Weights of a small transformer language model: attention and MLP in parallel, 2331 steps.
Each number is 128 + 24 x the weight over its row's rms, rounded and kept within 0 to 255. Layers, rows and columns count from 0. The size above them is the row's rms in percent of the matrix's.

# layer 6 attention output (transposed), 448x448, rms 0.079, rows 311-319, columns 384-447
size [102 104 106  98 101  94  96 100 104]
[[153  80 177  92 155 131 110 100 121 169 109 133 124 146 124  89  93 115 152  66 137 117 134 159 111  99  78 129 131 161 141 178 109 168 127 141 130 157 143 156 120 137 103 122 123 168  82 117  96 131 147 152 129 138 111 113 119 112 114  92 116 111 104 157]
 [120  98 147 103 179 131 122 129 130 102 103  96 142 154 155 151 116 163 110 121 137 144 140 153 143 136 140 146 137 118  94 157 147 157 160 118 159 141 151 154 108 117 119  97 141 130 171 144 151 138 115 114 149 111 140 136 168 151 128 111 114 130 144 107]
 [132 118 121 123 177 179 133 120  91  63 142 102 119 101  96 132 114 104  92 158 142 108 131 113 144 123 145 105 148 173 152 142 122 137 136 135 135 118  79 104 135 158 137 133 158 134 140 133 168 128 145 166 143 150 105  98 168  93 164 160 104 132 147 165]
 [148 132 161 138  89 148 107 111 107 127 122 115 148 139 193 109 153 132 130 124 140 188 105 150  90  84 153 166 124 110 116 170 141 156 148 113 148 125 112 137 144  89 152 156 146 147 141 140 131 131 110 136 119 109 182 158 113 116 171 111 140 138 147 139]
 [141 144 104 149 132 100 106 138 100 112 175 166 131 152 123  96 133 146 118  96 122  90 109 153 113 129 145 146 151 142 142  80 115 158 117 102 109 102 154  97 119  67 131 102 170 133 128 100 103 105  64 159 113 126  79 120 100 117 150 132 120 153 155 113]
 [142 133 156 113 108 117  95 108 177  96 111 124 138  46 107 139 117  82 130 155 128 127  80 148  83 131 139 124 136  99  69 131 143 110 149  97 149 141  99 165  62 118 135 155 143  76  96 106 121 100 177 131 106 150  87 133 107 154 137 155 109 127 167 135]
 [126 119 154 137 150 106 172 160  91 141 108  84 133 178 102 110  95 142 120 113 164  97 115 131 117  97 147 125 138 157 113 112 140 148  93 172 133 123 150 179 142 166 121 151 122 170  99 126 151 184 132 151 172 123 146 139 122  95 140  86  87 105 128 104]
 [135 104 157 151 156 155 149 129 107 132 126 162 122 168  92 131 146 125 130 132 116 181 108 114 110 129 136 105 104 188 143 121 124 136 114 148 150 101 129  96 142 130 139 137 132 124 146 127 148 151 130 140 163  94 110 125 144  94 196 113 114 141 132 125]
 [134 149 109 131 112 136 117 103 146  96 176 140 129 115 119 135 120 101 110  96 150 125 136 119 137 128 138 123 118 134 107 146 127 118 124 143  81 127 133  69 129 141  99 125 149  91 140 122 119 117 102 118  55  88 149 121 133 122 130 118 133 124 107  84]]
# layer 6 attention value, 448x448, rms 0.0835, rows 312-319, columns 384-447
size [102  99 103  97  94  99 100 101]
[[130 140 130 143  80 149 128 122 105 134 149 118 138 100 106  86 132 119 153 125 138 135 118 180 115 118 130 121 153 168 125 136 151 120  78 164 106 121 116 101 120 127  85 148 105 112 100 104 105 113 129 146 106 123  90 109 110 124 127 174 106 114 114 109]
 [119 125 120 114 117  97 156 114 133 197 146 144 115 150 157 115 131 137 156 106 145 132 146 127  96 126 118 154 118 125  99 143 181 133 108 132 144 162 158 131 124 120 107 101 124 156 107  96 112 111  96 115 125 114 137 143 118 162  99 103 159 111 118 108]
 [125 163 137 127 167 127 168 157 130 105 129 154 121 150 101 134 111 120 131 154 100  73 150 108 157 184  89 137 136 159 152 104 140 109 135 138 136  99 148 114 135 174 130  81 144 144 103 112 121 108 135 126 125 150  90 123 132 149 128 152 101 104 124 116]
 [149  74 190  82 121 112 140 123 134 145 106  88 146 112 142 162  92 131 113 141 100 143 124  90 151 132 103 125 101 114 106 158 112 126 122 144 137 146 141 133 124 178 125 162  97 108 119 116 151 145 193 136 136 135 160 151 135 169 104 147 163  92 118 151]
 [137 135 102  87 150  70 142 141  75 152 137 160 140 181 141 119  94 162 137 121 124  79 176 150 166 112 110 148  67 154 141 113 109 142 107 169 146  87 112 133 158 158 149 123 127 144 143 151 174 147  72 135 135 118 165 132 119 125 155 118 156 113 128 147]
 [ 95 123 128 114 138 159 103  93 116 136 135 148 114  72 159 141 112 131 184 147 121 149 147 116 157 133 138 111 114 146 154 138 116  94 165  88 136 116 108  90 108  93 123 135  89  97 143 118 116 124 121 118  93 107 108 106 137 138 152 144 151  90 113 142]
 [123 162 118 143  92 100 160 133 114 149 124  69 148  91 146 141 138 143  97 127 153  36 139 102 124 163 118 108 128  81 151 170 164 108 143 127 109 148 103 144  91 138 141  95  87 136 107 114  95 102 131 140 110 127 184 116 131 102  71 127 143  97 144 102]
 [ 84 120 171 140 161  89 149 138 102 153 116 104 117 135 153 113 122 158 142 175 104 111 116 105 122 113 120 117 178  93 153 131 144 134 132 103 150 145 122 148 131 113 137 155  95 170  99 112 123 151 124 122 169 156 116 135 115 154 122 133 110 148 100 147]]
# layer 6 attention query, 448x448, rms 0.0684, rows 320-363, columns 384-447
size [ 83  78  81  85  83  88  84  80  87  87  81  78  85  88  88  79  85  84  85  89  83  90  88  82  86  94  85  85  90  81  91  85  81  83  86  89  84 100  80  81  89  84  77  91]
[[147 116 110 103 144 141 123 116 122 101 142 136 155 164 132  93 125 140 120 120 173 154 137  90 161 101 104 132 118 137 124 142 149 164 126 152 128 190 125 143 172 113 131  99 130 152 105 135  99 149 108 112  84  84 142 112 104 148 151 124 150 143  87  67]
 [128 127 190 155 100 150 137 151 137 190 111 161  64 171  89 118  99 106  97 152 110 158 149 131 183 136 107 109 133 149 122 178 159  67  78 113 136 154 135 125 109 113 149 114 130 108 149 117 111  62 132 143  93 159 157 143 129 139 127 140 154 131  82 174]
 [120 111 124 143  90 144 150 138 120 119 118  81 157 119  87 124 141 129 149  64 102 143 130 139 125  79 140 136 157 133 128 122 114 152 136  91 130 119 154 160 163 174 132 129 109 150 109 166 121 138 140 122 137 110  57 130 118 128 118 119 104 127  99 171]
 [ 95  88 143 150  93 146 145 134 111 149  81 131 117 126 118 132 155 131 126 161 137 138  89 146 123 128 130 131 189 139 125 115 163 150 128  92 122 129 143 148 143  53 157 126 153 109 112 126 119 122 127 124 119  96 101 155 109 106 163 126 146 142  95 165]
 [117  94  89 129 141 121 133 144 115 105 165 102 168 101 124 158 113 165 123 156 124 100 147 117 117 152 146 144 154 142 128 143 112 140 133 101 119 134 125 163 150 123 150 146  57 139 122 164  94 143 115 114 105  98 131 175 130 146 122 108  78 125 142 154]
 [145 134 148 142 126 148 182 146  76 164 114 130  98 117 132 147 179 111 106 139 138 136 151 113 156 159 109 107 122 144  97 173 122 145 152 124 105  93 119 150 141 175 146 110 117 136 128 122 139 117 181 147 129 155 105 114 124 107 100 136 166 165 114 103]
 [148 105 145 136 152 141 116 149 145 118 131 141 124 146 130 178 130 144 103 136 141 140  89 107 136  98 118 135 144 137  85 104 127 164 156 142 138 140 161 105 121 130 125 108 152 168  81 107 146 112  76 127 127  88 134 100 129 136 140 107 137 132  90 159]
 [110 164 133 148 113 144 108  72 127 134 129 128 139 113 161 163 132 118 178 143 136 140 140 110 135 145 159 167 106 156 131 141 149 126  96 113 147 101 143 117 154 157 148 125 174  92 128 105 119 142 121 101  92 147 129 150 129 151  93 131 114  84 141 118]
 [126 141 141 132 148 113 127 110 139 127 122 125 134 150 136 119 134 132 158 165 145 109  64 158 150 169 117 129 111 106  95 140 168 149 170 152 109 111 133 138  95 176 130 150 114 127  77 103 146 135 117 116  95 105  95 105 130 165  95 132  96 157 134  99]
 [144 128 113  95  94 150 129  89  71 136 141 143  98 157 143 155 157 153 125 100 138 130 114 112 134 119 130  97 112 133  64 142 160 163 158 145 103 132 128 123 117 176 136 164 170 144  85 134 132 113 122 130 132  99 142 139  90 120 111 154 146 111 116 136]
 [166 150 104 114  95  90 140 105 101 129 157 118  99 140 144 152 121 128  90 126  97 151 135 113 121 159  79 133 104 157 109 109 109 155 149 123 129 160 169 148 127 124  75 109 132 130  89 149 115 112  72 132 100 137 111 131 118 117 101 104 104 137 114  64]
 [124 148 127 141 128  93 114 147 109  82  97 102 101 151 135 137 119 140  91 137 118 130 131 114  99 147  98 117 142 139 115 114 159  95 120 115 185 124  97 106 145 154  66 107 105 119  88 124 124 105 136  90 147 135 127  60 127 133 115 113 166 141  91  89]
 [104 118 114 113 123 134 128 137 138  80 143 119 166 141 149 169 110 132  96 125 131  97 110 135 139 123 107 122 104 127 123  86 119 100 174 133 116 143 116 138 136 129 124  82 130 163 145 152 124 146 107  86 105 117 137 139 104 139 113 159 153  92 147  97]
 [124 107 197 137 120 164  96 102 117 145 106 139 103 117 101 148 140 137 125  96 135 167 125 121 129 108 161 109 134 123 123 182 137 137  84 160 122 103 104 157 116 133 137 142 112 151 124 159 151 165 109 163 119 181 111 111 120 128 177 131 161  80 120 134]
 [153 128 122 176 207 161 132 164 138 110 142 131 141 127 176 180 130 124 121 127 106  61 143 120 105 122 118 127 188 147 140 122 118 129 139 119 113 165 139 135 129 129 142 140 150 101 117 164 148  77 162 164 127 143 124 132 167 138  79 137 140 119 125 111]
 [122 118 160 144  85 108 111 109 121 128 127 128 162 107 132 147 151 131 145 198 143 105 130 158 154 113  97 123 177 146 147 101 105 162 113 136 140 121 125 124 161 105  82 148 114 142 107 152  89 121 150 107 156  97 110 135 126 137  96 131 141 119 138 117]
 [116 176 127 123 123 168 129 144 156 147 107 152 112  96 125 149 168 150 139 130 132 132 109 122 141  97 127 144 152 177 134 159 131 144 125 146 128 124 137 147 137 133 131 103 128 139 180 157 136 106 127 173 119 154 137 115 134  89 135 105 127  92 150 132]
 [151 159 151 132 162 125 148 149 127 120 106 136 140 140 124 106 119 160 143 144 100 135 138 127 129 129 127 100 113 128  97 157 110 163 172 139  85 115 155  98 127 144 153 141 123  92 161 145 145 101 211 136 136 133 130 149 109 156 126 148 159 153 113 122]
 [124 147 119  71 118 135 131 110 121 141 164 125  97  94 112 133 200 110 114 102 125  89 140 113 100 144 155 160 158 117 156 109 117 115  71 124 155 126 125 107 106 172 153 134 155 178 141  97 139 136  99 156 142 135 137 139 109 116 126 123 121 110 142 144]
 [123 145 129 160  95 113 120 113 103 100 133 132 102  81 144 108 136 114 157 127 108 153 133 144 160 131 114 145 150 101  98 106 110 155  96 172 115 107 139 137 128 152 116 130 106  71 135 118 134 111 124  89 139 139 124 125  91 140 119 152 118 121 155 160]
 [113 187 124 154  90 103 126 120 159 122 169 108 154 135 141  92  97 122 126 135 154  99 119 104 156 137  93 145 146 127  96 100 113 156 144 103 107 191 107 126 131  92 152 113  98 132 101 107 129 145 126 101  94 161 103 151 120 135 137 128 135  81 161 132]
 [136 172  91 108 134 121 136 145 163 109 109 154 103 160 140 156 137 131 128 113 113 152 128 132 154 191 103 148 136 126 172 155 139 144 115 108 115 116 109 139  96 127 152 111 159 113 154 143 100 120 145 143 154 101 148 125 123 150 103 139 132 111 128 117]
 [130 182 130 145 121 120 136 116 128 169  97 142 182 100 132 129 137  74 107  98 144 143 120 106 166  95 165 163 144 135 112 111 129 155 129 162 147 150 152 166 129 152 110 123 129 117 150  91 150 113 118 123  61 137 125 120 118  94 170 150 112  85 153 125]
 [100 100 100  87 113 112 144 122  99 151 143 107 147 147 110 101  89 162 112  73 106 147 130  95 138 128  90 131 157 161 155 117 138 131 143 142 105 104 120  93 151 111 140 126 123 153 156 137 140  78 122  74 149 119 117 114 141 120 132 166  94 138 108 125]
 [158 116 132 125 160 107 124 139 140 153 133 124 151 130 145  88 124 137 113 106  72 109 158 138 144 123 110 119 152 132 143 104 110 118 152  99 132 147 134  96 106  89  98 104 117 180 137 145 143 101 137  81  66 120 144 104 153 146 125 105 136 133 152 109]
 [ 90 133 129 134 151 105 131 147 139 134 166 147 190  91 149 155 124 142 131 169 125  85  93 154  99 173 135  91 135  96 131 131 128 121  99 106 113 116 128 104 139 120  69 119 120 139 127 130 151 143 169 110 138 126 106 139 151 148 126 157 109 139 157 157]
 [123 122 157 117 160 106 161  71 122  93 104 116  81 128  97 101 129 103 151 114 135  86 124 118  97 103 157  82 169 143 128 157 145 139 111  68 105  87 122 129  95 129 138 107 109 118 122 162 180 116 124 143 169 161 144 152 146 130 127 137 170 161  97 121]
 [123 111 115  97 129 101 135  98 132 143  84  97 165 150 144 140 115 153 107 129 157 124 128 171 151 131 126 160 119 155 151 108 138 156 110  94 122 145 134 136 132  85  95  85  93 150 117 128 119 118  92 100 124 101 112 108 102 123 118 129 144 145 103 112]
 [122 152 157 169 132 120 129 147 147 127 124 140 137  99 108 133 141 152  96 155 149 143 161 161 115 170 119 125 123 136 167 137 105 113 111 102 148 166 136 119 127  89 121 127 105 158 129 161 113 130 173 139 125 119 120 143 107 120 166 103 128 119 154 116]
 [125 136 111 136 127 141 152 131 146 107 120  93 164 128 126 120 127  91 126 118 144 115 119 119 132 132 139 133 121 106 106 126 145 126  99 143 148 144  91  91 126 126 124 107 161 159 171 158 102 128 135 114 139 142 140 131 136 149 141  91 111 147 144 156]
 [116 124 155 188 151  65 139 153 130 111 167 128 133 108 143 105 113 131 122 164 115 116 126 148 102 172 118  56 121 140 118 114 148 124 109 113 141 160 125 129 143 131 124 127 127 133 161  72 122 126 116 159 111  56 146 128 152 130 114  91 130 147 142 148]
 [ 99 105  68 143 125 113 147 110 114 120 138 171 126 137 123 158 125 136 123  86  96 137 150 167 114 140  95 113 149 151 150 103 138 114 146 155 150 108 131 136 130 131 131 108 117  88 109 118 153 152 102 120  93 123 137 117 106 107 110 133 128 138 147 112]
 [113 127 162 128  99  88 146 136 118 117 172 108 144 127 141 168 138 103 126 163 142 102 146 157 145 121 136 104 107  90 132  83 145 115 117 104 114  77 141 120 147 159 143 168 120 110 128 114 107 130 172 136 158 158 125 120 128  87 126 116 164 116 149 126]
 [134  97 147 110 140 131 106  86 132 116 100 134 109 116 154 129  76 100 154 127 125 152  88 123 119 110 136 115 135 106 107 105 132 115 118 154 145 164 115 116 111 104 135 159 120 129 125 142 103 129 109  89 138 173 160 136 146 137  72 139 121 112 119 113]
 [110  84 127 169  98 154 129 110 139 124 146 131 121 124 113 123 153 140  90 113  94  90 148 136 105 202 120 158 128 164 148 121 122 121 157 116 136 137 124 117 139 122 153 143  86 167 123 150  93 136 197 118 154 120 126 138 128 131 116 117 114 116 158 138]
 [129 139 107 122 131 142 121 144  81  86 148 131 102 121 108  93 147 131 112 119 174 131  71 120 188  65 138 135  68 151 146 165 123 135 148 120 124 138 142  94 121 146 113 121 142 126 125 158 118 130 123 134 139 108 126 113 105 145 135 124 148 152 137  97]
 [148 109 119 103 159 134 168 156  91 128 147 159 101 152 116  96 107  63 133  98 153 123 100  69 136 107 111 146 139 151 124 169 142 172 131 130 133 143 114 126 153 122 137 163 162 124 152 128 118 116 123 118 119  89  75 156 127 133 123 127 158 145  78 155]
 [134 152 121 103 181 148 116 100 160 164 150 108  80 160 133 151 154 158 122 165 145 171 137 167  53 163  94 121 130 132 131 134 108 131 143 128 116 146 131 147 126 110 144 105  74 181 132 167 165  85 121 120 139 144 138 136 171 149 127  84 153 158 140 134]
 [154 121 104  88 154 112 117 134 113 117 132 112 129 114  92 114 160 139 159 125 129 114 123  99 137 100 128 103 118 123 111 123 159 197 105 129 107 132 132 142 101 157 105 134 137  95 104  74 153 123  65 147 123 149 103 160 196 128 104 136 130 175 154 119]
 [ 99 162 106 178 105 139 113 129 105 132 168 119 151  80 124 103 110 133 153  90  98 157 130 145 137 109  88 177 106 137 156  94 144 128 121 128 115 133 131 129 137 133 155 136 114 136 141 144 112 156 119 141 132 117 102 130 146 129 127 123  81 103 144 126]
 [145 104 157 131 173 124 101 124 116 121 128 110 130 146 106 115  66 168 129 121 131 152 164 133  77 182 124  81 147 114 140  72 148  79 148 166  97 123 117 157 129 121 105 111 149 109  84 146 133 131 137 181 165 118 125 119 106 130 148 101 184 132 128 125]
 [123 123 116 109 144 110 128 110 160  99  76 144 135 127 129 103 125  85  99 151 141 129 150 129 131 138 131 166 111 160 143  94 157 167 160 138 173 142  92 153  89 145 118 134 160 127  98 141 112 129 155 159 134 111 105 138 111 103 111 140 128 127 127 132]
 [144  97 126 111  96  84 125  93 120 102 131 104 102 109  89 125 117 147 100 207 104 151 150 127 140 144 137 133 129 131  98  94 134 140 128 153 147 165 106 145 138 121  68 131 131 142 135 144 115 110  99 141 106 107 125 102 122 142 117 110 170 129 102 151]
 [132 135  89 136  89 168 119 133 130 145 142 199 115 182 140 104 133 109 132 124  97  94  86 109 147  86 104 101 120 118 119 133 133 145 162 114 114 132 172 115  96 144 116  90 112 175 110 140 108 103  93 133 142 165 141 125 119 139 139 126 136 180  97 109]]
# layer 6 attention key, 448x448, rms 0.0651, rows 320-363, columns 384-447
size [ 91  89  92  92  90  93  93  90  90  99  91  84  98  92  86  87  91  90  90  96  87  96  88  90  90 104  91  94  92  93  96  89  86  98  90  96  89  95  86  87  93  90  91  95]
[[131  99  93 116 138  75 115 108 139 143 187  88 112 111  59 150 137 148 110 124 133  97 119 148  75 127 139 102 103 106 146 146 119 116 118 116 151 120 130 146 150 142 104 132  98 116  76 176 115 151 146  95  98 126 109 152 139 120 110 113 169 143 185 153]
 [100  88 136 132  92 110 130 131 108 119 125 154 119 144 132 147 162 139 137 133  88 136 110 136 146  99 118 164 110 135 134 103 142 147 101 120 135 128 113 112  99 125 150 126 132 133 121 128 142 109 110 120 142  78 112 159  91 124 139 133 141  96 105 105]
 [103 121  75  84 178 132 130 134 111 145 121 141 130 120 140 109 101 119 113  96 101 125 148 130 130 124 146 105 130 130 120 119 173 107 131 140 135 143 148 109 148 141 133 122 177 138 158  69 110 111 110 123 166 128 130 128 145 147 127 106 132 124  97 175]
 [112  91 128 151 128 106 125 171 120 157 140 126 134 124 147 153 144  99 129 158 146 140 144 135 160 100 153 110 177 139 137 119 102 101 111 108 116 111 124 142 145 114 140 175 131 103  60 110  95 154 150 139 154 135 111 131 106 134 159 140 147 136 141 122]
 [ 97 154 131 146 142 128 161 148 152 127 173 144 145 117  80 148 107 161 107 132 110 114  99 115 131 130 118 162 153 147  93 191  80 139 137 124 163 154 117 128 140 120 121 148 138 165 122 109 115 156 178 104 100  85 140 134 123 159 144 131 108 104 116 128]
 [ 87  98 147 148 135 151 135 135 142 151 141  93 161 115 132 128 136 140 150  90 100 146 137 127  62 112 149 124 130 133 109 101 136 104  99 127 142 134 150 124 114 159 115 120 179 142 109 104 130 134 149 128  70 162 134 147 127 114 161 162 132 148 109 141]
 [187 142 147 134 161 110 117 139 107  91 181 114 125  86 140 142 152 140 169 139 162 153 118  77 138 133 111 128 116 159  96 125 138 168 135 140  90 177 101 153 124  99 124 103 150 111  70 125 125 139 135 117 154 137 118 119 139 158 155 122 132 116 131 120]
 [145  92 137  91 109 136 124 152 117 125 129 129 166 140 125 126 134 133 170 193 112 139 129 149 156 145 127 180 108 162 168 134 111 147 123 162 146 133 125 111  98 126 142 147 127  98  84 181 116 126 160 158  87 104 119 150 111 121 116 137 145  92 150  90]
 [140 153 118 131 176 148 133 143  84 110 124  84  89 165 147 117 109 112 133 118 103 129 104  76 128 128 215  99  97 153 128 152 100 138 117 174 124  98 150 133 107 120 163 179 113  91 136  90 123 142 106 133 154 147 116 100 105 109 150 137 121 116 118 133]
 [153  74  93  99 125 140 111 148  82 110 128 104 118 124 119 172 153 117 112  86 129 138 104 101 111 133 139 123 109 125  99 143 118 159 139 137 142 152 165  82 128 129 108  88  62 139 141 177 130 162 105 167 155 116 119  93 171 110 116 145 133 152 143 160]
 [136 130 123 148 152 139 165 148 142 119  66 102 115 113 128 101  83 158 173 152 142 118  86 117 123 142 160 135 108 121 118 133  98 117 102 127 107 130 118 133 154 135 108  88 110 107 193  77 106 131 112 128 119 142 143 141 137  95 127 129 149 121 142 142]
 [ 95 149  96 118 132 112 123 149 152 141 153 139 126 148 186  96 130 126  88  91 145 148 142 136 119 153 180  96 134 148 147 112  94  65 123  95 146 150 139  96 127 139 147 141 156 145 111 152 119  96 126 101 155  91 139  78  87 107 164 130 144 135 157 122]
 [155 148 116 110 155 111 140 125 152  95 111 114 107 121 125 129  99 156 140 136 168 122 164 104 100 127 118 138 133 185 129 149 133 154 127 151 115 172  93 101 113 139 121 163 125 158 124 138 124  85 140 161 144 152 183  92  93 118 152 107 137  86 134 120]
 [104 119  91 121 114 124 114 127 174 133 112 125 132 129 172 131 141 142 168 168 180  82 127 136  96 106 130 141 141 122 144 123 145 145 140 124 149 118 150 164 169 131 120 130 163 145 153 147 145 120 111 149 189 112 184 126 123 109 140 160 114 156 137 177]
 [125 160 162 132 126 151 105 118 134 126 124 111 149 121  85 181 132 136 162 122 112 129 133  87 138 116 125 110 137  95 108 177 136 155 115 141 134 115 167 145 102 109 177 138 144 137  92 103 109 103  68 108 108 166 118 125 180 186 122 101 134 128 152 123]
 [109 148 135 134 126 140 170 106  88 137 158 135 147 114 118 158 103 155  98 115 110 127 126 170 153 104 188  94 190 150 130 106 114 145 122 121 175  81 116 152  97 132 159 149 165 111 104 108 153 143 119 156 166 186 116 117 138 153 115 166 132 130 120 130]
 [155  99  98 135  99 160 111  96 152 113 144 144 154 144  91 136 151 178 121 151 150 115 142 139 126 114 111  92 124  92 132  85 111  99 142 105 146 106 113 154 141 132 136 114 134 110  94 141  95  72  92 140 118 137 150 151 114  85 106 153 124 127 113 129]
 [106 150  96 104 100 136 107 141 148 144 152 112 165 169 135 143 137 117 142 116 112 115 136 130 152 121 100 125 119 117 160 104 155 102 123 139 101 127 151 115  97 129  97 151  94 163 135 162  85 148 137  88  97 130 161 154 178  95 177 118 132 181 150 104]
 [106 139 116  92 105 125 110  99 124  90 125 115 143 135 119 151  98  99  91 150 122 110 113 175  94 140 123 163  95 105 102 195 130 140 121 127 166 104 175 106 110 108 120 133  84 136 121 176  93 147 152 102 122 136 129 139 152 110 135 145 146 145 137 114]
 [162 130 124 146 125 126 132 104 141 136 177 148 100 150 109 121 156 151 156 138 147 110  97 129 126 101 175 129 137 102 120 132 109 194 118 125 163  92 114 117 138 139 124 152 137 119 122  91 166  97 153 134 162 144 145 126 114 145 138 162 153  88 137 139]
 [149 121 139 126 145 103 132 133 115 156 174  96  96 150  94 133 127 165 164 136 175 134 159 108 126 119 125 159 152 121 160 166 129 118 127 115 121 124 157 146 112 122 122 137 120 103 146 101 134  91 146 136 137 139  80 114 121 149 102 114 139  80 142 107]
 [118 118 109 127 126  82 113 128 168 121 141 129 119 135 112 121 132 140 150  93 113 129 137 122 118 120 127 112 134 150 114 103 130 136 114 138 125 122 149 136 108  98 175  84 150  90  94  90 122  95 117 104 155  93 113 138  97 134  85 143 121  88 141  79]
 [ 98 129 148 121 109 140 111  87 127  92 135  95 123 160 111 123 125 109 124 101 159 134 125 110 107 135 107 144 109 136 109 142 101 132 114 101 102 137 117 101 186 147 104  88 148 150 120 132 123 105  81 151 128 100  98 142 130 109  92 143 112 112 147 151]
 [154 134 118 135 151 138 107 116 101 156 144  90 161 153 150 117  83 146 155 102 102 127  74 111 116 129 115 109 163 129  86 146 144 125 107 129  83 191 131 115 148  70 103 155 134 137 116 112 112 158 155 149 138 100 131 125 137 173 135 126  76 172  97 133]
 [163 123 133 118 172 138 123 122 149 149 161 133 145 111 146 144 144 132 180 132 125 150  95 101 106 115 113 125 144 122 118 158 117 101 119 143 103 119  93 123 150 131 123 137 124 124 146 114 157 149 165 123 118 176 143 114 140 118 157 149 128  95 106 109]
 [162 119 130 123 170 117 115 130 118 136 105 151 156 104 136 123  92 136  96 162 100  62 131 136 145 117 134 164 134 120 114 114 123 174 159 143 150 169 113 120 148 102 117 163 131 157 115 109  96 163  92 122 149  90 143 102 130 134 130 121 113 138 125  87]
 [ 86 109 160 130 111 173 113 151 134 136 111 173 141 116  95 106 166 103 158 118 133 157 161 116  97  91 137 155 102 108 144 132 128  84 132 112 124 113  87  86 136 169 123 122  98 156 124 144 167 147  87 102  87 161 142 191 129 128 114 173 154 151 157 127]
 [125 141 111 134 137 119 156 113 160 119 133 152  76 117 134 178  92 123 132 173 129 164 142  82 134 157 141 171 128 173 169 156  88  84 157 137 138 158  71 121 118 169 135 129 127 130 133 101  93 160  94 111 155 169  95 166 145 139 120 122 157  75 145 153]
 [ 92 107 111 102 139 127 127 131 118 110 166 148 126 128  91 151  88 169 132 138 173 141 146 108 125 150 133  94  98 167 170 109 133 162  80 136  76 122 136 126 138 165 167 113 126 166 101  78 147 140 134 154  85 116 142 121 104  96  70 120 129  82 147 103]
 [125 103 135 112 150 138 149 124 153 141 173 164 101 114 117 123 109 112  99 116 110 123 114 119 151  88 148 132 117  88 159 103 167 110 161 156 132  86 122 147 161 124 130 135 133 150 115 127 118 141 126  99  87 112 142 119 138 158 126 148 111 122 115  94]
 [135 147 181 106 142 157 107 100  98 145 148 107 133 114 131 105 100 124 106 186  96 128 150 146 135 116 102 117 121 116 132 118 143 151 128 125  89 125 168 141 124 113 102 123  81 111 104 130 118 152 131 102 128  81 132 102 111 139 153 157 141 168 119 105]
 [105 106 119 116 105 137 100 142 149 131 110 129 150 142 151  89 142 146 148 173 135 119  98 120 127  82 113 152 153  93 164  96 158 145 144 158  91 124 104 138  75  97 125 122  80 146 127 164  98  82  96 141 137 134 127 105 139 106 172 185 161 149 161 121]
 [122 124 147 123 152 107 117  87 152  97 132 125  88  86 115  95 156 121 133 116 135 176 160 104 173 120 121 128 124 105 149 168 133 128 107 144 138 102 147  95 109 163 146 145  86 162 165 104 140 133 130 121 138 106 130 133 119 115  66 156 147 167 103 159]
 [173 110 156 140 119 125 111  96 128 127 101 123 119 101 146 147 170 113 151 137 186 127 146 165 137 135 128 105 123 128  92  97 129 105 114 117 115 108 161 157 129 140  83 154 142  83 132 149 137 127 168 106 111  80 143  97 135  90 142 105 148 141 138  97]
 [ 92 166  83 124 149 162 150 127 133 112 167 114 135 138 143 105 138 144 156 117 145 130 101 115  92 140 121 146 135  97 121 133 139  82  95 142 130 128 117 126 127 135 107 112 169 111 181 103 139 126 100 103 124 103 125 106 123 123 132 109  75 109 140 105]
 [108 136 114 100 126 141 127 129 140 114 174 110 147  93  91 129  95 154 128 137 162 109  79 112 141 106 166 127 136 176 152 143 151 127 103  98 143 146 142 163 110  60 117 115 126 109 119 140 180 130 156 101 124 180 139  99 128  78 118 114 108 113 145 129]
 [ 84  87 115  85 162 153  99 136 109 131 110 151  64  94 116 106 121 128  98 103 104 150 158 132  69 131 112 117  88 108 147 121 107  95 141 141 132 110 144 148 120 155 167 137  93 109 144 149 113 115 117 119 116 115  70 107 143 148 109 138  90 114 142 127]
 [112 137 133 112 133  88 128 157 103 151 124 119  83 138 140 133 141  90 122 154 127 165 127 116 100 146 105 114 131  89 135 125  90 118  96 131 112 133 128  85 133 101  90 103 158 148 165  82 137 152 131 120 108 154 137  96  81 102 152 120 124 161 124 120]
 [169 146 108 144 149 137 132 125 116 194  99 103 160 133 108 116 126 115 115 133 136 120  96 133 123 146 110 149  87  95 140 110 137 114 128 152 150 144 130 141  95 144 124 101 109 154 112 128 125 162  96 123 149 187 140 125 119  99 101 115 149 120 165 100]
 [101 112 131 134 119 108 126 159  99 140 114 150 147 155 142 152 108  99 157 143 110 146 125 100 150 131 133 125 116 138 144 130 152 127 143 139 101 151 101 149 136 138 177 128 117 152 104 132 142 147 130 111 128 123 109 105 112 144 117 100 145 157  92 101]
 [126 150 121 144 138 123 115 138  74 130 174 138  90 115 131 128 147  95 132 157 119  93 135 109 148 131 147 111 116  90 111  93 120 158 115 106 143 162 126 140 123 108  95 139 116 139 107 105  75 147 116 115 124 164 102  95 164 135 126 100 119 135  98 101]
 [180 121  92 148 166 176 128 122 104 126 123  89 134  86 144 121 159 156 105 147  96  85 106  95 127 126 140  80 112 115  80 121 114 143  91 130 157 177 121 129 172 108 118 117 149 132 110 103 131 148 140 131 132 132 132 109 150 160  97 140  97 143 139 132]
 [112 128 126 132 157 118  92 151 142  98 114 130 149 106 147  94 113 125  89 166 106 116 153 145 119 128 131 136 184 160 120 130 124 105  92 138 137 126 103 178 114 139 100 149 117 115 123 155 113 122  86 124 129  58 145 149 144 112 183 154 114 126 151 156]
 [ 81  95 156  84 173 124  89 144 127 104  81 159 137 121  93 137 115 186 107  90 170 111 136 130 125  96 124 141  96 151 121 152 142  93 143 114 151 113 137 137 137 123 144 179 116 128 148 113 183 108 129 130 134 110 134 166 130 126 177 101 155 114  96 175]]